Weights of a small transformer language model.
Size: 17 layers, width 256, 2 heads of 128, MLP 1024 squared leaky ReLU.
Training: 780M tokens, 5950 steps.
Each number is 50 + 10 x the weight over its row's rms, rounded and kept within 0 to 99. Layers, rows and columns count from 0. The size before them is the row's rms in percent of the matrix's.

# down: layer 11 MLP down (transposed), 1024x256, rms 0.0433, rows 289-341, columns 64-127
# up: layer 11 MLP up, 1024x256, rms 0.0688, rows 290-341, columns 64-127
down289 096:46 45 49 55 48 56 31 39 47 57 45 51 63 49 53 52 48 44 50 47 53 57 40 45 37 23 63 42 53 56 44 35 54 68 62 60 35 39 61 40 45 50 43 60 53 58 60 38 59 50 41 66 69 33 66 47 34 53 66 51 56 39 44 64
up290 103:49 66 55 72 53 46 48 59 45 46 42 64 50 50 38 46 59 35 41 41 62 48 51 39 51 67 30 41 55 56 49 55 42 53 49 18 58 53 60 36 72 55 44 58 47 56 43 58 45 51 48 53 35 37 62 44 54 41 60 46 35 34 59 57
down290 102:64 45 42 51 69 62 48 66 37 47 34 45 40 60 67 42 53 35 46 44 44 44 57 60 30 48 50 45 45 43 71 53 45 71 58 50 53 61 51 31 35 55 47 68 50 37 50 60 55 60 40 60 36 73 54 59 42 43 57 30 72 44 48 39
up291 103:69 44 53 34 41 44 51 54 38 30 44 31 60 49 57 34 64 55 37 54 44 50 42 45 55 54 55 35 39 60 46 45 76 45 54 49 51 67 48 63 38 47 45 49 43 67 60 52 58 38 59 39 39 42 48 60 51 59 55 45 52 62 56 70
down291 103:49 53 52 48 57 40 46 56 64 59 51 55 43 36 65 58 42 55 55 38 47 48 37 56 40 51 48 40 36 42 56 70 48 54 35 47 45 72 34 46 65 53 41 58 42 76 64 61 36 61 41 52 62 66 51 52 46 68 60 54 38 53 43 47
up292 091:49 59 52 47 43 47 57 28 43 39 51 40 45 42 44 34 45 49 70 58 60 49 52 63 48 45 56 40 33 34 37 44 49 57 49 53 36 30 43 57 38 41 53 63 48 62 45 43 60 44 48 52 61 50 35 31 47 76 37 52 71 58 41 44
down292 095:40 39 59 62 53 41 67 71 63 58 48 59 52 64 56 47 75 61 48 49 33 34 53 35 72 46 40 51 62 61 51 56 35 51 50 53 39 63 52 52 54 47 48 57 50 55 45 40 41 61 38 52 30 60 57 66 61 29 60 49 46 39 45 39
up293 099:37 56 44 64 58 41 59 58 54 55 19 56 47 51 38 56 35 60 50 56 39 53 49 52 47 41 52 49 63 44 46 43 41 36 46 62 68 55 63 41 45 43 47 66 56 42 45 49 53 49 57 62 62 53 47 31 63 55 55 55 46 31 36 50
down293 097:40 32 60 40 62 63 43 53 49 37 52 40 72 51 50 48 57 43 58 47 43 44 35 46 46 54 63 45 52 60 52 30 72 38 48 49 40 44 52 67 50 58 60 47 55 52 62 67 57 57 42 48 39 57 55 54 46 63 68 35 48 32 54 50
up294 098:29 44 33 32 57 40 48 63 49 50 46 46 60 40 48 58 42 58 52 69 21 55 40 44 45 35 51 42 53 51 43 49 54 47 54 48 45 68 57 42 52 39 43 34 38 39 56 45 55 50 52 61 63 50 32 45 43 66 50 48 60 56 59 65
down294 101:54 64 33 63 52 42 39 53 40 41 62 49 56 49 57 51 44 44 67 59 49 65 60 57 46 71 52 50 38 36 28 57 54 51 51 45 81 39 49 46 45 55 70 36 67 34 41 40 75 60 64 32 51 63 41 54 62 42 54 39 41 52 42 51
up295 101:46 63 57 74 47 47 63 38 45 56 38 45 50 56 50 51 44 52 38 54 45 37 40 59 36 54 32 32 38 35 35 58 54 54 42 58 64 42 48 49 38 52 56 54 47 55 67 53 66 57 34 39 49 63 48 45 57 66 37 55 39 47 41 61
down295 098:58 38 55 48 39 36 56 35 42 59 56 63 54 58 49 52 37 40 46 67 51 36 40 51 35 52 57 49 44 42 38 53 51 50 63 47 49 71 49 53 56 52 41 28 60 59 55 47 42 52 40 50 58 49 66 38 56 72 61 41 60 37 40 59
up296 104:40 42 61 64 49 29 39 37 62 39 44 29 55 53 54 52 53 41 58 61 50 58 43 52 55 55 43 47 42 69 55 40 41 45 48 49 43 69 43 50 55 41 27 50 67 44 65 39 37 40 44 45 43 52 40 64 55 53 67 47 45 46 37 63
down296 099:77 44 64 60 60 44 53 44 46 47 51 44 47 47 56 51 49 59 55 48 47 51 41 54 52 52 47 67 50 43 39 49 40 42 44 46 67 54 42 58 63 48 61 39 46 44 59 47 49 43 54 50 50 33 37 57 69 48 43 40 59 57 54 43
up297 095:59 42 48 64 47 62 44 61 53 41 55 49 44 55 43 30 55 31 44 46 57 51 64 56 51 55 68 36 35 48 50 57 37 46 36 59 44 48 34 41 60 45 56 48 48 56 46 43 46 32 65 46 65 30 57 54 57 71 47 50 37 61 54 55
down297 098:33 58 54 33 41 40 48 64 80 45 43 58 40 63 45 62 74 72 70 50 48 50 49 50 39 45 42 54 68 55 57 47 63 70 55 37 37 39 39 51 56 55 39 37 45 49 37 57 52 57 42 64 59 73 71 53 35 43 55 41 64 44 63 48
up298 099:39 42 44 41 60 25 58 48 46 59 59 34 44 39 47 40 72 59 50 48 41 49 46 61 56 55 36 41 52 46 50 32 53 62 53 49 57 50 35 43 72 43 49 63 50 33 30 47 66 38 41 74 34 67 48 42 61 46 47 47 38 56 58 57
down298 101:55 37 38 45 36 62 47 28 51 58 43 48 43 58 54 45 69 44 45 54 44 44 45 58 53 54 55 59 79 40 65 48 39 66 45 45 74 41 35 64 59 37 48 68 48 59 44 46 58 68 46 50 69 56 67 36 37 61 41 66 53 40 56 60
up299 104:52 54 63 49 53 40 56 62 42 51 39 48 53 64 65 48 41 45 48 36 45 43 35 45 58 49 37 39 57 59 51 48 30 42 64 61 41 48 51 38 52 38 50 43 67 55 75 52 40 46 36 52 58 53 56 55 35 40 47 56 46 40 58 65
down299 102:50 50 64 63 64 49 43 62 55 31 40 48 40 60 45 50 37 64 68 59 49 39 46 39 50 61 66 59 56 57 48 45 49 40 57 35 64 41 60 76 43 57 73 37 55 50 70 51 58 46 47 55 51 54 36 52 41 37 47 48 66 50 70 63
up300 099:44 45 40 54 59 27 53 66 55 45 48 49 60 60 46 44 60 58 45 43 55 42 51 45 41 50 55 36 67 47 36 53 46 56 50 43 52 60 53 51 42 36 35 47 57 59 35 40 52 35 37 66 35 53 54 50 59 33 62 35 47 47 70 37
down300 099:50 34 64 79 38 55 62 47 56 40 50 38 35 44 65 69 45 36 59 44 55 38 58 53 59 38 66 56 43 28 49 59 36 48 41 67 62 40 43 52 47 55 63 49 53 65 52 54 49 40 66 46 36 39 43 66 32 59 28 63 61 60 65 46
up301 102:54 52 51 65 52 61 51 34 41 32 24 47 54 54 56 53 46 63 50 37 34 53 72 36 48 43 55 50 49 55 43 53 47 39 49 48 57 56 55 46 75 46 38 65 62 56 42 49 53 44 58 47 64 70 48 58 42 36 40 49 52 50 56 50
down301 102:29 63 60 77 56 43 55 35 45 47 51 54 42 51 62 46 62 67 55 39 57 57 44 44 51 52 48 51 45 41 66 52 73 48 41 55 56 66 69 46 65 57 70 51 47 48 41 49 64 34 35 71 52 45 40 47 57 47 62 38 44 48 55 51
up302 101:43 45 43 43 64 55 62 55 46 51 63 57 63 45 54 57 44 39 47 56 24 63 60 54 22 76 37 53 48 51 58 42 62 49 46 66 62 52 38 50 58 54 49 41 53 52 64 30 47 43 58 56 51 51 53 66 44 46 45 30 63 33 62 32
down302 103:48 54 43 43 46 48 49 62 46 45 67 42 60 47 48 34 59 37 43 44 56 57 48 40 41 56 51 71 54 61 68 56 36 47 56 59 44 49 25 48 65 48 53 36 33 22 45 55 48 64 52 52 45 51 57 43 38 44 52 55 58 45 53 55
up303 094:56 48 42 54 58 59 52 36 53 29 40 55 46 60 61 39 49 53 44 37 50 52 36 64 53 45 63 47 43 65 43 48 50 38 78 39 42 45 54 51 45 44 36 46 45 32 49 49 62 29 60 42 60 47 59 27 51 58 38 47 63 41 58 56
down303 098:44 52 29 45 38 49 54 27 48 65 47 50 33 56 45 47 38 58 67 44 52 52 78 44 62 65 52 54 41 39 54 41 56 59 42 46 37 53 54 51 36 51 44 47 34 50 48 35 46 46 46 60 47 52 48 62 49 47 27 42 55 43 38 49
up304 097:50 46 79 81 53 43 45 58 51 54 57 41 53 57 40 38 50 61 64 53 47 50 43 64 47 46 42 41 45 60 64 51 50 47 54 60 61 53 48 45 47 60 45 55 41 36 55 56 33 43 35 50 29 39 51 38 60 53 44 51 64 51 54 51
down304 099:50 52 53 59 65 50 64 40 53 57 46 59 43 40 45 40 61 42 49 63 49 61 46 61 54 37 61 57 58 48 46 54 40 66 57 40 59 47 58 51 55 40 42 45 44 36 41 57 36 39 49 51 51 68 44 30 61 49 43 40 56 49 56 35
up305 104:58 43 41 46 47 49 45 55 54 37 36 48 48 49 42 56 51 34 39 51 57 47 52 66 58 55 51 56 59 51 58 49 72 37 41 51 62 41 41 53 57 44 50 60 43 62 42 51 51 48 46 62 63 33 43 58 57 47 49 37 44 51 47 49
down305 102:58 47 42 42 44 42 42 45 61 62 45 46 54 63 64 47 44 58 53 45 66 64 45 64 53 32 54 51 52 48 61 53 62 45 49 47 45 52 40 47 43 40 58 58 55 50 51 49 36 44 57 53 47 54 63 40 53 60 42 37 60 47 44 54
up306 110:44 37 55 36 38 56 48 40 33 59 39 40 46 43 52 49 45 41 57 64 50 47 52 26 46 49 39 50 43 55 48 63 68 57 44 55 54 51 57 37 46 54 41 49 73 43 45 52 51 51 62 50 52 51 50 49 53 43 57 51 59 65 59 62
down306 103:34 58 43 57 52 50 58 58 47 44 41 45 49 47 44 50 49 55 36 59 46 48 44 43 57 56 42 62 31 40 72 41 47 47 46 36 51 64 67 56 53 56 40 63 68 58 52 40 61 49 36 37 68 45 27 54 44 36 49 70 42 54 63 48
up307 101:54 39 39 42 69 49 52 44 29 46 52 66 65 70 41 51 60 41 50 66 55 60 53 45 34 32 58 48 60 60 34 39 64 57 61 50 60 47 33 51 49 43 59 64 56 54 62 46 58 46 52 57 32 42 38 52 48 59 41 62 51 33 48 51
down307 101:42 76 43 61 39 41 45 44 64 54 37 54 44 51 72 53 52 49 51 50 50 46 40 35 62 47 40 59 41 45 46 47 38 50 48 50 46 56 37 57 43 49 49 50 49 27 22 36 50 55 55 61 50 54 63 41 53 55 47 42 56 47 19 52
up308 096:60 49 46 39 51 50 65 60 41 27 59 53 55 38 39 50 67 47 51 48 48 43 30 47 57 61 52 57 30 58 76 47 49 43 54 51 52 51 48 58 60 55 54 55 66 34 30 44 35 49 38 68 45 53 60 57 47 64 54 47 45 49 51 57
down308 098:37 40 48 44 52 54 33 54 35 45 26 41 48 49 66 42 54 62 47 31 66 57 55 53 41 24 47 61 89 54 58 42 46 47 45 52 22 56 55 33 52 51 60 53 27 45 33 51 74 36 45 42 37 37 53 57 65 53 29 55 58 51 43 33
up309 101:46 46 48 58 61 51 31 33 56 62 32 60 54 44 44 58 46 51 53 39 56 34 48 53 37 44 46 34 57 64 60 51 56 23 56 41 55 53 66 56 37 51 58 38 54 34 47 41 62 46 46 42 45 53 67 66 57 55 42 46 30 45 51 62
down309 101:55 41 78 50 39 42 53 40 53 61 45 59 42 51 56 38 48 46 49 42 54 65 45 46 66 41 55 38 56 38 45 31 47 46 44 29 47 44 55 54 51 45 53 79 35 59 30 53 41 63 60 50 58 46 52 50 39 46 47 66 36 57 45 55
up310 100:47 51 51 66 32 44 63 68 44 44 31 60 27 56 65 58 62 53 37 55 33 52 37 41 42 60 49 50 49 39 44 58 60 64 41 50 48 53 56 42 52 54 44 53 65 52 31 47 46 53 46 32 50 63 26 60 55 50 60 55 50 54 34 42
down310 099:53 39 42 69 47 35 55 54 50 39 44 54 46 51 60 58 39 66 62 55 48 53 47 35 57 51 56 53 58 64 50 55 27 47 63 61 52 66 49 65 54 48 27 48 42 58 51 22 39 56 34 55 56 43 33 40 34 50 64 52 57 50 45 54
up311 093:45 53 44 35 50 56 46 45 51 47 45 54 38 50 69 48 43 46 46 47 62 63 50 63 58 48 41 48 74 67 41 78 50 51 51 44 34 65 39 44 53 42 33 45 43 43 61 46 69 50 56 48 60 55 42 54 54 66 66 49 46 39 53 60
down311 096:56 55 49 64 45 28 58 64 56 47 43 65 47 51 32 60 52 67 60 62 69 62 42 37 40 47 37 62 49 47 56 47 41 36 47 49 69 41 51 27 39 56 54 42 50 74 66 48 27 49 45 53 38 39 52 52 57 48 35 57 63 39 45 39
up312 094:52 49 36 34 49 39 45 48 41 52 44 53 44 48 39 37 52 48 57 75 58 41 59 47 48 42 42 52 59 65 54 57 67 43 46 43 57 45 46 30 31 54 59 62 46 67 58 44 54 73 38 46 46 43 56 42 36 55 50 41 44 55 37 43
down312 102:51 46 34 59 46 50 41 57 36 59 50 47 48 50 51 51 51 45 42 46 55 42 39 62 60 52 62 51 47 59 56 62 45 70 43 48 49 54 52 49 28 57 50 70 52 42 58 48 57 41 39 53 59 53 70 41 29 70 52 37 49 52 39 63
up313 099:51 50 44 45 50 48 51 34 45 52 51 45 48 46 41 56 70 55 51 49 51 49 51 70 59 52 46 54 43 53 48 52 59 55 50 30 46 52 51 43 56 47 24 47 49 26 64 49 51 46 46 42 70 62 47 56 46 32 43 25 54 37 38 51
down313 100:72 43 42 66 42 42 44 26 54 36 66 30 47 55 50 61 53 43 30 61 56 52 55 45 52 60 54 57 41 60 48 54 84 52 57 55 58 53 35 65 65 64 49 50 60 49 48 52 37 40 45 48 52 42 46 54 42 38 68 46 46 48 52 46
up314 099:58 42 52 28 34 38 41 62 35 66 54 58 37 69 54 46 49 54 35 52 61 53 40 44 28 35 50 56 45 48 49 60 69 37 56 37 46 46 46 48 63 52 51 50 58 50 48 57 47 63 50 57 43 51 72 27 58 52 59 51 43 60 47 66
down314 100:42 52 43 36 50 36 61 58 44 29 66 47 57 46 56 41 41 53 50 58 43 39 52 54 59 51 68 60 48 42 27 58 31 56 45 47 36 39 41 56 48 52 57 47 36 43 45 48 63 59 48 42 52 48 53 44 31 63 45 61 46 45 43 56
up315 102:55 48 38 50 50 55 59 37 52 62 49 31 57 49 48 46 47 67 74 62 42 44 50 49 51 44 64 43 39 60 47 53 48 62 55 45 56 52 59 44 48 56 44 31 52 52 38 48 43 70 49 56 33 56 53 46 49 64 69 57 38 56 61 54
down315 103:63 53 44 40 60 63 48 56 55 60 54 53 51 59 44 45 41 44 55 60 42 47 46 43 56 64 53 59 60 60 49 51 64 47 48 54 42 52 56 76 53 60 40 54 25 33 56 55 69 73 49 38 42 51 38 48 46 33 58 28 45 43 54 55
up316 103:34 20 49 41 52 37 49 42 56 35 40 59 42 68 37 39 53 65 52 53 39 44 72 60 51 60 33 59 62 39 49 61 59 62 43 48 64 56 41 19 52 47 59 40 56 53 50 38 41 37 31 43 49 35 42 54 55 50 54 43 45 49 52 47
down316 101:48 39 49 45 53 56 43 65 52 46 46 55 70 50 58 68 32 53 50 56 58 24 63 53 69 44 53 56 28 59 56 36 73 60 41 47 53 37 50 57 38 49 48 46 46 74 40 56 69 49 58 40 56 52 32 52 72 49 46 45 61 68 51 64
up317 102:55 47 40 68 57 37 55 72 57 49 49 46 46 49 39 52 58 63 43 49 56 46 74 43 49 46 55 52 56 62 62 54 44 50 48 35 62 47 41 42 30 49 52 51 47 34 35 50 39 56 43 44 62 36 57 47 36 60 33 38 48 46 56 45
down317 100:73 52 67 53 56 61 46 49 40 49 41 61 53 43 55 43 56 43 31 49 53 45 56 55 36 23 57 41 51 37 60 54 54 51 45 58 48 44 50 38 52 53 55 44 43 71 66 66 66 49 46 42 57 54 63 50 38 41 65 39 49 58 71 46
up318 101:56 46 70 58 57 57 60 43 52 49 49 40 49 35 38 28 44 45 29 53 59 49 61 51 69 49 55 35 50 48 64 36 55 48 51 46 50 39 52 35 54 58 56 66 40 43 52 54 65 62 50 60 42 42 64 59 44 45 36 50 57 41 54 48
down318 101:53 46 49 50 57 54 68 45 55 48 51 51 30 43 42 64 46 50 42 42 51 30 45 57 40 50 50 44 46 30 45 50 59 30 32 50 58 49 60 33 56 56 50 59 52 40 48 46 46 56 41 54 58 61 39 46 60 43 50 37 66 52 32 60
up319 099:54 60 37 43 31 38 43 73 40 42 44 70 45 53 56 52 45 24 26 47 44 57 46 65 52 32 56 48 59 64 57 59 44 50 53 57 53 71 45 46 64 46 62 41 60 48 52 44 41 54 44 61 50 64 52 57 65 52 52 29 49 39 35 61
down319 098:46 54 43 52 64 64 62 54 51 49 46 40 41 38 54 56 38 50 46 57 39 40 34 49 58 49 55 35 66 63 40 41 66 46 60 51 58 51 44 65 41 52 46 45 58 38 55 53 51 39 69 60 55 47 48 49 50 62 38 60 47 56 55 52
up320 103:47 36 62 37 54 39 59 66 51 45 60 51 50 45 63 52 57 42 56 35 41 54 59 39 46 52 34 48 50 39 41 45 50 27 57 57 34 56 53 36 42 50 37 47 46 78 55 41 39 61 43 57 42 61 54 45 50 58 43 47 37 61 50 51
down320 101:45 72 38 50 45 41 47 58 56 60 54 46 57 70 63 65 46 60 24 63 56 48 45 51 50 45 59 45 49 22 47 36 44 56 36 50 46 50 52 46 45 50 38 56 62 48 51 49 52 35 59 55 72 46 56 65 50 62 44 56 57 42 47 59
up321 100:38 60 41 66 58 45 53 64 58 40 49 60 33 46 50 40 48 48 51 40 35 75 67 48 45 60 62 64 51 38 54 46 48 39 44 64 34 55 42 57 50 33 48 41 41 45 35 42 60 70 56 41 46 41 33 50 46 48 54 49 46 68 33 53
down321 102:42 66 43 58 42 33 55 53 28 67 67 53 34 74 41 52 64 52 48 48 42 62 42 54 61 45 44 39 42 41 48 33 55 50 48 50 56 48 57 49 51 40 52 42 48 68 37 27 66 47 51 41 57 53 52 63 55 46 51 55 52 47 57 55
up322 090:37 56 41 72 36 40 61 44 54 42 24 55 51 62 45 34 31 40 67 44 52 46 50 53 45 42 57 57 48 40 38 36 44 43 55 50 64 52 50 42 41 52 48 68 48 42 40 48 50 49 44 56 28 46 55 38 40 48 52 30 51 35 49 50
down322 097:55 46 33 48 54 37 63 56 41 63 46 65 46 38 49 46 60 55 44 62 44 49 26 47 53 30 48 49 66 44 55 54 77 58 47 40 50 77 45 53 61 51 52 43 44 47 42 68 49 54 46 50 55 40 50 51 49 46 34 52 45 67 36 54
up323 094:46 57 49 28 63 48 58 47 62 48 47 46 32 53 44 59 51 58 59 50 48 43 74 46 63 53 46 43 61 52 45 77 62 43 59 53 33 40 56 41 62 58 30 41 49 64 50 44 57 57 53 58 62 52 21 49 44 46 52 41 36 59 50 58
down323 102:44 66 34 63 55 47 53 57 45 55 44 48 63 39 43 44 35 55 54 53 41 61 44 56 47 53 68 42 39 33 35 50 37 38 37 58 67 57 54 31 32 51 45 49 47 38 36 49 48 58 43 45 32 48 64 42 55 42 67 42 31 35 35 46
up324 096:56 44 47 55 28 47 60 36 47 39 68 84 66 49 70 50 46 52 38 59 47 58 63 42 38 62 40 61 43 31 61 58 58 40 53 50 47 38 48 62 41 45 46 61 32 45 52 43 45 52 51 44 52 52 56 53 66 50 41 50 55 67 45 54
down324 097:48 62 48 64 60 58 42 56 53 51 67 34 38 52 33 39 59 41 56 64 61 71 49 55 43 58 46 51 50 54 54 45 59 55 63 56 56 56 57 43 54 58 47 24 52 52 30 49 41 56 45 48 71 46 43 41 42 54 44 43 50 48 40 41
up325 095:41 48 62 48 52 52 52 44 53 50 38 44 58 41 60 57 56 60 46 45 40 57 44 53 49 52 49 40 61 47 32 52 71 50 48 49 23 52 36 47 66 53 36 57 68 50 49 41 57 33 53 62 42 52 70 50 59 46 53 57 56 48 52 39
down325 100:52 46 38 55 54 56 38 47 39 49 48 57 49 67 48 58 45 46 61 57 48 63 32 41 54 47 55 60 55 37 50 76 34 40 51 56 51 46 35 60 55 56 60 49 49 45 52 51 62 61 65 39 61 43 66 34 42 60 37 44 53 40 43 52
up326 110:66 53 53 42 53 56 37 45 45 54 30 37 32 43 42 55 53 48 47 53 52 42 66 65 28 51 53 52 53 55 48 66 53 52 60 49 30 29 43 61 49 47 47 36 53 44 41 50 50 53 45 48 51 51 68 44 64 53 57 54 39 57 44 49
down326 104:55 61 44 46 56 45 45 47 34 46 62 51 41 56 50 57 63 42 62 51 57 39 60 52 39 48 32 36 45 44 69 35 45 43 33 51 60 67 53 41 38 53 56 51 47 64 63 63 45 51 50 38 51 47 52 52 37 67 49 53 47 56 37 25
up327 105:55 32 43 51 43 69 46 53 32 52 37 25 38 55 64 48 63 60 40 58 65 43 68 45 64 47 29 63 57 53 41 46 48 48 47 42 58 52 47 52 42 53 48 40 62 51 54 34 42 39 59 57 32 55 54 52 71 35 47 51 53 44 39 65
down327 102:38 45 53 46 80 47 20 33 37 62 28 60 41 45 52 50 60 53 64 62 50 45 62 60 52 58 37 54 42 57 53 55 55 58 50 58 60 60 50 36 59 42 39 51 41 56 69 60 58 45 48 59 50 53 76 54 30 47 50 51 38 52 53 44
up328 101:47 56 47 34 28 57 45 72 50 61 54 65 46 44 58 59 48 37 59 47 50 42 66 62 64 45 61 49 49 50 38 58 55 51 50 39 48 62 62 25 42 62 38 40 55 51 53 43 54 46 46 64 40 56 62 56 61 48 43 60 56 45 66 55
down328 097:49 53 57 40 38 52 51 45 42 61 42 32 44 50 40 62 25 24 50 42 41 61 49 65 41 51 42 67 66 40 61 72 33 60 32 52 41 44 42 48 39 52 47 50 60 64 43 56 69 50 43 76 48 39 34 46 70 44 42 20 40 67 42 54
up329 106:29 47 62 38 65 64 53 55 33 55 61 62 47 56 52 67 55 42 52 46 29 41 46 41 55 47 48 56 46 50 66 53 69 59 49 51 37 52 64 34 64 49 48 46 50 40 65 40 64 39 57 41 43 50 56 49 54 60 43 48 28 48 72 49
down329 106:38 53 42 66 52 39 60 46 58 45 46 46 42 46 58 51 36 60 32 53 45 41 44 41 62 40 32 36 39 51 70 45 39 64 43 60 49 65 60 41 62 49 44 39 46 41 58 35 54 48 52 38 44 53 57 66 53 51 41 35 62 68 58 58
up330 099:53 55 36 54 42 48 44 52 38 44 50 64 69 54 28 40 40 34 43 49 43 59 33 34 23 56 42 49 53 62 54 53 56 38 58 39 53 55 50 67 60 52 43 42 44 48 36 43 45 46 52 43 45 45 56 51 36 35 55 48 58 38 62 47
down330 101:45 54 49 63 46 51 47 45 37 52 48 30 51 45 43 59 56 35 60 53 52 57 49 52 46 30 43 43 52 57 46 63 44 60 51 32 43 40 63 59 52 66 38 43 48 56 62 58 55 32 38 44 55 59 25 40 49 49 45 37 71 45 49 42
up331 096:38 34 40 41 63 47 53 47 68 41 31 52 62 53 39 46 44 38 52 46 48 46 47 47 39 47 37 40 57 54 62 64 77 40 47 63 60 56 47 48 63 54 59 50 54 51 54 43 49 51 55 49 64 32 42 75 38 36 35 30 65 43 46 54
down331 096:53 60 75 50 52 52 56 56 39 52 35 32 56 52 64 30 36 68 46 49 45 55 51 58 39 52 51 45 60 49 59 40 44 49 49 51 67 52 28 46 44 51 68 50 49 48 59 57 58 73 61 42 50 52 71 49 55 59 45 74 54 49 53 43
up332 096:38 62 32 56 33 31 48 42 52 45 42 57 49 39 62 54 56 57 46 34 43 54 53 68 55 51 49 64 31 26 56 58 46 43 61 44 46 41 55 51 47 39 63 31 61 66 41 41 67 48 50 64 77 33 42 63 46 67 60 42 43 65 40 67
down332 098:49 52 30 36 47 47 42 37 34 36 53 48 53 56 54 45 40 51 51 38 59 57 47 52 52 46 55 44 49 54 58 54 48 61 51 39 49 42 56 42 47 63 43 52 66 47 41 55 62 46 32 60 47 62 40 45 54 51 44 53 58 63 37 57
up333 101:53 44 50 63 57 49 51 41 21 63 53 63 55 57 54 68 42 50 62 43 60 56 47 49 71 62 53 63 54 34 52 35 54 53 44 44 49 39 50 87 61 50 35 35 48 44 60 31 51 52 39 55 39 51 57 31 27 48 37 37 58 43 58 63
down333 102:56 57 67 54 48 63 51 66 46 42 49 62 43 60 60 56 53 51 54 73 67 38 59 44 60 33 68 58 63 60 36 44 54 52 56 66 41 70 51 56 29 52 47 35 44 40 56 42 67 54 34 49 46 46 62 37 50 56 37 40 54 39 35 48
up334 104:41 47 51 50 43 40 41 50 54 49 45 34 55 42 53 30 50 57 45 52 31 46 50 47 50 67 49 51 64 85 37 27 38 56 42 38 53 78 55 51 56 51 57 49 41 54 56 68 61 42 18 40 61 47 56 48 52 30 45 55 42 44 40 52
down334 107:47 42 61 56 57 53 55 55 49 46 64 40 40 46 52 52 49 60 56 54 55 49 52 51 59 39 45 60 66 31 53 46 41 51 54 44 49 65 60 41 40 46 38 53 58 72 44 48 67 41 51 52 44 48 58 56 52 44 41 39 51 54 46 61
up335 093:59 52 45 48 51 53 38 45 42 53 52 71 57 51 47 53 34 45 63 58 53 64 58 39 62 41 53 58 58 63 58 58 57 56 50 44 40 62 49 63 38 44 50 49 43 62 41 62 62 57 31 73 48 40 44 40 60 51 32 49 60 47 69 71
down335 098:52 33 46 45 51 42 59 68 54 23 56 47 47 61 39 40 51 51 55 45 51 50 44 54 44 60 50 45 49 46 41 54 36 43 45 60 33 51 56 51 67 58 46 49 60 66 53 43 36 54 39 51 28 48 60 44 71 46 30 57 39 52 55 36
up336 097:56 48 41 52 53 61 47 38 60 47 49 53 58 47 65 46 57 42 55 41 61 60 53 45 52 79 65 54 50 54 34 47 50 51 47 32 68 42 42 47 64 30 56 54 58 64 68 43 42 61 46 46 48 46 68 26 54 39 55 42 49 57 41 38
down336 099:54 46 68 36 55 43 35 61 47 56 52 71 46 46 74 44 48 36 66 48 64 39 54 44 73 59 18 54 37 59 50 63 43 51 66 50 48 46 57 42 52 62 57 55 46 56 38 57 56 61 53 43 59 62 47 51 40 31 43 44 50 43 42 50
up337 103:58 65 54 40 55 63 55 54 43 43 40 33 35 42 39 53 53 60 37 45 40 48 49 43 42 49 64 43 47 52 53 53 53 57 51 16 48 53 55 57 60 40 43 43 51 62 30 62 63 49 43 62 59 64 51 56 34 40 43 58 38 55 43 32
down337 101:54 46 46 40 56 49 59 55 41 52 60 33 50 46 56 44 53 56 50 42 58 54 49 47 53 62 39 47 51 57 33 60 34 42 57 58 27 56 43 46 46 46 43 50 64 44 35 39 39 62 58 45 41 22 50 40 55 50 28 40 42 52 45 47
up338 099:47 57 56 52 66 44 60 53 65 46 49 57 49 56 52 51 51 36 53 50 44 64 51 63 57 61 41 64 34 52 36 50 38 66 57 18 56 53 46 38 45 46 53 54 25 46 48 56 47 40 51 53 35 41 51 47 49 52 55 54 48 48 39 38
down338 098:68 42 43 47 49 64 50 49 60 46 37 57 44 47 49 53 40 71 38 60 46 40 56 54 44 55 48 67 52 49 57 63 41 35 49 43 50 34 45 67 61 52 45 64 57 50 57 41 57 50 52 60 66 58 50 47 46 49 49 56 46 55 57 58
up339 104:53 54 65 52 65 51 46 54 51 51 46 53 36 43 64 44 47 52 31 50 49 51 51 58 60 52 53 49 51 66 41 37 42 77 39 35 39 50 47 49 58 45 42 47 57 66 53 38 52 57 50 45 69 49 46 46 44 61 72 56 62 63 51 56
down339 101:56 73 41 43 68 53 31 47 44 50 58 51 40 60 46 61 54 51 54 55 42 45 53 52 45 56 49 40 63 33 57 56 52 78 67 45 32 45 51 57 74 55 33 53 45 44 40 51 28 36 70 59 56 52 38 53 53 44 46 29 69 58 34 48
up340 103:56 48 53 48 53 48 42 50 27 53 49 25 58 56 59 48 55 46 36 43 48 41 68 52 48 63 39 66 59 49 46 51 63 60 53 40 56 44 39 67 58 51 37 58 35 46 48 57 46 30 47 57 35 25 39 59 50 46 50 43 72 38 58 54
down340 103:49 51 57 76 39 60 44 49 68 40 44 41 56 80 39 46 33 57 65 56 48 49 37 51 34 50 44 27 60 65 54 52 60 57 52 39 42 66 43 49 41 46 43 53 60 38 42 51 40 40 48 63 52 33 55 59 45 49 42 69 48 40 48 55
up341 086:59 54 50 48 43 61 38 62 34 56 61 45 45 42 41 52 46 55 37 52 36 44 63 61 40 44 40 38 45 63 67 61 41 31 50 57 52 47 50 32 51 45 45 45 49 69 57 32 52 48 23 45 51 58 47 39 45 60 55 58 44 50 68 58
down341 089:37 29 48 48 54 57 80 46 46 52 57 48 45 59 60 51 48 34 42 55 33 39 69 46 50 49 37 54 40 48 46 35 30 51 39 34 47 44 58 59 43 37 37 58 51 53 41 50 64 62 59 53 38 44 37 44 66 29 52 52 64 54 48 46